Part of a small language model's weights.
Size: width 640, 5 heads of 128, MLP 2560 squared ReLU, vocabulary 16367, 70.1M parameters.
Architecture: RMSNorm before each block, no biases in attention or MLP.
Training: 693M tokens, 10498 steps.
Each number is 128 + 24 x the weight over its row's rms, rounded and kept within 0 to 255. Layers, rows and columns count from 0. Numbers have three digits each. The size before them is the row's rms in percent of the matrix's.

# q: layer 4 attention query, 640x640, rms 0.0866, rows 153-172, columns 320-479
# k: layer 4 attention key, 640x640, rms 0.0855, rows 153-172, columns 320-479
q153 080:128116125133110140168088120127129130169137111122167122122150153109098160145111123104106102110124127140137175089135177131148116098133124112154165162142135148112114129139146098165093115134137124154143146104134141207138175090163174121159138151141158141119091109129142110134073166185113093130114123150118165115125109145120092100127138126096166136121154081151114118139134111128144159121125100106120158107116176120164178152151137130121154137134137181113111122183143145128100096137171136
k153 086:098163139141135148142086116122134126106146088114148096107094115159144169110152161151157138159164148119145103110137097113115141136101160126108133112146114128122136102105104131148145092175100095117119146135103105148143160167102137155113127092133121141136144172138165140126174128155096106109152128136111098122104151118126112111184146111113145135088143173158118166153151155102146097082125151144139136168123170159111122109116088161122169152119134077128113114172117141135129164141129118
q154 082:130141135106081154143140114143105130130155105139154113079168107144098096147153108143144127116102136150137100157122092143115096103125096117114118092091116136149119138107152122143093135106136145121109129154188154124097116131184129113148144155107149170121134129160133131117165114140151125156117134108111117082152116135146151103117116106113140141148116109141138170123144109163110153087147123098097128141128142145128174097125123112109102126156123102163167114094163137139109167140114150
k154 087:151092129138156102146137146124164167140157116154087128133142122090138097080095111118122132134085123110138125179109140134149136149106128154112119125118132107097148146151109092074133098135070136142147104143121102093135115144145076120132106119128125179131162107092137119158098150116093124150081146169170104142143168125128118188120146152128150136152108145105172110116123113069139135106121131134103107137150173111100140148124119175091173134108102161138115112080120115115123122132109123
q155 093:111139106125131132116133137105083130154124133125120132097125128115172164144113193145164122161126156121143160103128114073157127099139100126161151122157111143176147115121121136133170120144113108137121212130101115150111114147119105141154150107104118131118104132132127114131114166162187153107119161126080151137080100113129095118092124177157094117104130131103108078120102133147148100169102103139127116144108137152132128137143139103114119095083154088106099114137138145148090116111189118
k155 101:110131106142128145100138145129139120103126133146142123119129093109129149128168132125160117113156126123117135102113125102144086159104164147091146092149110115099136104163128089160182152162111142113119168158068130144179121117110123144157136116132127125109118152104180124178101122154173136115155136147101111119137109115109130139160150092154125122114123129063082136114171140120124125158114149168104109123116170087110153132132146149098131114105129132125120138177117107141147123148163161
q156 087:143070121156151122105129128150110106119134083148135164131122131121128104097155109138138137133106143097121152157109125120134148132113109132157116162125171142142096127168146126164128115094161118095149090144123112100134097124145155109175165123112115144140109106154092111131105136086089156148122118097164095178153135157113115104089118112104083149165114151141096104124146132099122119134110157122090134121103124165144137140131125146130135107155111128160087139122109136134140122099055134
k156 089:152102143158100118117146131132143071104118102153137121163131156141145142141056150108126120113134098133143138163100145127119081120123170061119169166143126117113142132129186143134124153093160117141142109097127145116130131087111095144110146166106115083124133105125117135151146137113078129105152128100153154162102168162135092155159138097065174158110161078098123145134132145154136095138123116114105115116143115120145131136115122099158098129118148143088113154130138119134109133103151139
q157 079:109100135118137114110142103109173162128147122128103159099116118125152131133112157127131119131158098116124130154160085121137105131143148101122170106109126105163134107161123122134131108157137119112140127116125134129133143113135159146152125156148162147136113122128095168138191163100093148123102099102154102117125118153149135145122099159086162073150144118174164142100168128093167110139150144132130189157150156141159114076120111165156121137123123115123131074191107125130132109109139123
k157 082:160153151133097147136100124132133107137100127077125121140115153131126123124119126104124118104168134136131111119131146143095146148108134116162111122101155137094156127125147134151120159075138157144158109145126153146158149133165143128125126117133132098118128132135115165130126100112113138185123113156111134139133184143128129090140137145114155148129104101107140152162107149086129113099124143098114100117083106131098132089115148089122176152116111089079164141113144116134106142154118148
q158 096:128135147132112119124078115183123125131119098119126127097113149102087161124117113153086090113127135149104146150134178167124105098097058127087122106124140118140116132092141151191138199126137137164137111131119144147162167123150130070137124133166138121134091101114119095106129141140094146143077112137186108131119146119123165120151107128107129127127140118127114113128148092109170154074127163165176134152162128134131126157107118132130106172124124103144150125120132146119116138136121123
k158 094:140128124101133078121158108163112137137175150112099114141151177130147093116100099148126127126143139106124196128150103164143133135167171091138105115137126112132106127122132123131076101106128096111110108125164125099082133125131133123089111147141093125136184160127129130110069145138159106143117124087155112125134149120137124123095105105155126139112122127169091122122120107066119108177125157133179111133112111126127112124143127083152138098132119163146126137151163148161083123129115111
q159 083:123085146114108121125162098097127096098182139131084134164115128124092103100113140101158098144108099140154086156111108148157113132133129109124104112161119136107134102166136161169099110126173105142113095177145142137089126065122137111165147126094122133156111116111091103149127102109089122127120141113134129107125125171167132145165138134126160135122169170108112165111123136129152108148116132110122129138139104113165115157137155149090109139120046151131109129099165110102142114126128130
k159 087:180087141150097121127162111140124127114129114125135111124135147113129150144160169114140116106099106147115169150131110091116139109150118184154112153129090150163108132115082081123100092150126130138132088088157144117083120121114116132139127134144117147115163140116146101143110114131174133102141126182134135109132129107106139130077116181138108179129176128127126147131137138134100190135124147143178090103132138091132096127084128119157130130127157138159122148130130135110126094101084125
q160 090:138125145145129092120102114139115142106091116156126104152130108150093144135138112160138143130088142122099130144137159167160142101154116105139148086085123128126084155118116123103126124120093158115132127113164092166115129155170152144136106177121157128134122117133108154108129114120140132123104098142138120106124125129113141112141155113129116146108132107117114138120133125126105109111100138117148140139145119101137083115116120093164186126148159131144163131116128127149147134133146154
k160 088:135171130140130132125120110131152128179116149144204185115156100138159074131166138108135149087145115135124136138107138103132084136108113133131132135140111085148171090119118144144117076130148140128108134148116115122107120073102127131127086127119163122137141148151185119140130156136094106144101141138137163120164167112157149150125126135111157120136112080126111135144122109102126191120126139168121148133125153109134124127104137125130113137114159123158157130099099095131194153125124117
q161 083:122126134096131160102123148144035164119134156114092155094148141168116149109104111115119141115139084115139105136139137153120138102120124108124167127119102130130124109081125155095141133147151076138106157088140165144120177118097108120198152096144126124156115100066111084099106118076091100147110076111106142129126123139131095111132112121089157119139155107121113140134150134121148140104067100155107120139148078152141166138132092123146141137096128149107116160094136133144115140093128123
k161 090:104165115128118130128113129152158133125097096121136088121094098137137141112152100119153110145154182162126100134150129121146127153138121157165103109154153091137086100097077110146141106125131148134134149123092081158124137159101105157109127135105085201111115191139130116159087153135131098122152108153100117152116112129125131122106145122122109104141121143130147114108123109096112099117143134147140147128116164108141142136137141189135162133086138142121124093122125124085140107128155114
q162 084:150139145131118109117099133119102132148144158113114157123177156138068112139117125156088099110140143120158109138098095117100136158094146159108129139121143109137167162137134122158089126151172188151098121133148123091154094113144122141122103145175121126162111137086134144127151145103131164115125186146093101121114095098088144153102117151125128107118153123125151121118111121130127116091125127116143141148128130141101099121093157131157128150167092129121120143102150126097153127154137125
k162 084:122132104085133171094122063148126141083076102146120154117154134124135149134113138126099144114122110117091132143130163150148144083149108102133118085105116123127149119109129159115131140127120095092114124143116147120159128164118116143147086119141125134137121121130138120108144093151145157115089113107142110190142147148182100138148136170122119145118110128160146111127134116128127135130111130113116113166109168107134122149151096164127165139119099122159130122122115137105136137153167130
q163 090:118141106068129100140130103130077140144137093129171115155120112102127134122110171089163132124142121116073163134110115120137137110127131103124155094104126123118102168116155109079134108129135119164134115102091085111138158104124152122124102130126139092129106130129147136167132147117115116130163128118157122118137163136138166186151153153113051103070119128119131133138167102143097121155153117110159119146120151102123133145086152095155123135142082111184127112115149124112125099143112115
k163 091:141122126172143111113135136089113125122092145099116121092168099117084100139077132180126124107101081150149106093127121100122170148180122127136119154102117145159111138102118099139144186131073117107114169160129176108108152167117154130142119125141140116109105167142169095076143106125130106152102099150109135107149117107142137133079168141144143112144135151133101066112126108136146155106102124147116125125134135161134175118133172111160154173131140124116108127114108149166099119142128078
q164 092:114131099065105151166149077150127095119118132093145134152125107158143098141116131135116129118127158129119096123144167137137161141132159150144137125153128138112136140122134117122160152112135155146099126114143165148161096140135154125118060155099130137165107123122104179144128129121151143121088130152137117138077118105133125123104128140141128120135102113146144156124108179138118083156147106148130123111125150158139192116097128165117122144164167142187137131119168137115166135149098143
k164 091:080158116093089085180154081130124197118129095115131153129113122098129165108134158129107132143129152115130092132080110104120150123134107082129130169088104131146132095163150202140112080143102122129144139132131113095134142147117159111171135098157140145129153130139142096134109150118090125143127119100091111099132151136130110098165129153147127151118163115137114152097194125122121134107131102142131133147068171152121159123129132145124149118139133090114085129142138128161151098146147091
q165 086:129109134105081136157112099124136132129101146124134124112134087127125146107064134161161113142132155138082120098135135120132108156121103105143168133116133118103125116151103144142156120139134156163115150122153149164142153140145120152111107156151100111101131142120137173132150139115101122140114150112171122167167135125146075082146149128120178125134140076133148089096136146123151126145146104108113142124135074097122137105132160113149110132169152163136136191155134135139159135146143135
k165 081:134147099211139094150089049170157111140121096106117123112106153142113129134151114110138112091130165179130116173130107114110125095087133091177131120070130088101142116087103154119120178125144162118048104142144118072100122118125161064133149115139165144108119138125156138092114144147154154076171156150156110121124089094155139117114119135123132111114149132133123147126131116147137152135144117145099116149147137134117109090120114101142163124076113132112107129112133139109121146109117131
q166 094:121106112125148122119110091156130123135144112136093127136156187136119163106096125122100149077147071153129125137139109144109168153128113088092149119138129096099123122110124118135077123083120154145124114077132143173114101094138121127122126114142119138113128124144091109136137104145121104168122072114134136153189119122091121120167133137130117174103180108111156125130127094176118141141100145135141106113103151143163092148133125108141129125137106131134140106095120119092108133096103144
k166 099:126126129097152128127107156115096116119137118104089132115114136125126140136105151132123211104119163132156122141145162149110089133168145107114125149110115154111104124128162128115118162149115139111108090150099125094076110118122085118101140125140103141157117089122122109132094125110092104123135116096113132131123135144103102125149081111154060102135120176137117101119108133160126133109117109107124121107162119103119100159107143090148094103155171131171163104108141145136099162115166079
q167 085:172119103149119116176153112169112137134119104147124113141128111134186117090142102119113109111163133131124128111119125089119124102136152115155124144104070094190165105059134142129147123118104139103149132104109136119135146132111113152160122083134137151095142121129120081117135097145156088128138159136091150163144106151115120144104068096091120127153118148090110136128129122159181144067182155138150087130133142145148138148177119149102152152099100090069115150108137121128120101135135106
k167 088:128103157154098108129155152117088134158125183126129155127079133134140141137106106115152093160123137101099137149138137146118128156114162103142131122175151060144129076129114104089183120164156102128092174120106131155157155151147103149144105121139126109142132119087181118161098179120117137139114124127115064100156131100084142119141117146160139140107110156126088106112164128106141147149131128125129112135141113129096190127110112116165086170115094145155154109107131155120108131116134129
q168 081:154135185141143125144117142128122117118117152101117114120126128095100117136089133132145083110160105131188126154129083142114142132153149153099088066094157140126119158139143149111095123134166129130128124111121116155179121153101114153129101142133108107164075122166124122125127106159093103116144143162153116096115160133133174108123140148160157087094120116137156140141110141099099095093122130120113110110147126128112078108122122093132132140104091113134137089074147153107137153144099099
k168 095:158141085106142139119116149112140129136137094165126122117146134120117086118160141175111142144096132108123147145101102144134146160132116113156115197128113136129137148158147135075110145104095123123168061137142136134137119075119133105130118120122111150163113112139148137092118135090150125145120105116140153166158140133152135130139155110131121134147119137138097130092129121134076132111128143103122109124148142128111125174062131138152121143155162106128139107103102138132119122138130105
q169 096:175129150165118124095081156118100160138133098132099128102117154135118110141078097135135124114119125123111097181145128155106144157133129111125120131130125153127136129127135117170063133110130154145073082149172143114125082085129138106155142148127106129132169136147103109131134098123143120132131119129180089131127104166117103131102153098128136163145098129111173136141147141082128109127124115140156165097112110164101119124113095110139136119158126115145144145110130154119118131122104149
k169 095:116115116139149128101138114161179125120164112148144102124123151104139103110139101135131177073125152133095113158156096123113097120188125107095128154104153129152110153111128134125057140130141113105137107130139146130112105116114102159140129107109115134170153129151096116106100080141112110108095092134161169142098096125108142156127134117106127112101151151145127128150111118133134134142103136122122105127191115139125088155094139139179148115111111124147113110135130120152106125061120112
q170 084:142131176113095125126136121148142143152115100110141125204188151111146122158132148110130092150125112162134128104147140129123142117102113150125119126102155201120139127123159114088072129082164138105161124160104101088135099154143140168115143140106130125119124113143139129131144133116127135108154148113091123113141156137126194153114163158178088111118121123086098120101117139126113151083119131161117147135169144098081104086120114136097158135094127141165142126117113147127144109129147133
k170 085:153155122097087138157149121119147129178135134153156097069142097063148108120144124114124137166158172094176147177127113134136107150153147125122132103158082093119183142174167132153102152150087135118143124163121122154124125117104069094153109131115125156140157141144137108147153151123123131173133158124150142131084114157153133115096192101114074155139097135122161115160130113192118145137143148071149102095112127149139142152109131115095159129172149116135147107119094171132125103155136138
q171 086:135116143202153119137112092153183135102132129062095115128153133088064136122120150127111113129122161117107119151137125130085133145154169154124126118105112172116136128170091118141141134128127113123147152108109135135121101097122131098131129112113191129114141096128109090089113109142114157113116154140118119113153160157145107080152128096090169125097105148071134136224128125158144114127108141144136126112125119097159143133118102139141129119144111121117130154132119134115109110118115131
k171 088:118137128122093126131141126171126098145100118086125197140095159112143161122094146158124144122134137125167128134136129118128124123141136090089120114201147143131143097083130069149156105169149136149154136158123108144112089149136119146133105090169074082119169116150136157101122104135123129134091114124116125142066145130111119130205107089148123099121160166123100133120159138148096127122103138112162141130106126107140142132124144101128130115090138128118144164114160131107104103103170098
q172 087:141103130153135135152130115084151118071133109143102097152186125137131125098100185145139163121111116162102169187114088177118101180119106093089118090112125107096080109167189107107042122128099152115095144118105137148129133096142119114136122140122106130143133101111146135152127100106149147128102159113138106130129177110106133142100133158131163136126106087095160132087154108150120128088091129121125134099110086143110111125108135094172089093114107105132122113136097115111106094122108165
k172 085:142151118085125132151084138129135137131096124113088125110101112126135117120114130130117150143139149127134128068096135095125113132137111168116116151166138138166134135114130149134172149075182109129129129157111127122089162145097135155124116132157114147119128150145127147127101114129119123128137122141139113112127142135122130095135094131127129122165101140146158121102147133113156157162181105129134124128113158130100080135168136137129176164222119140135169135160162147106137124141123154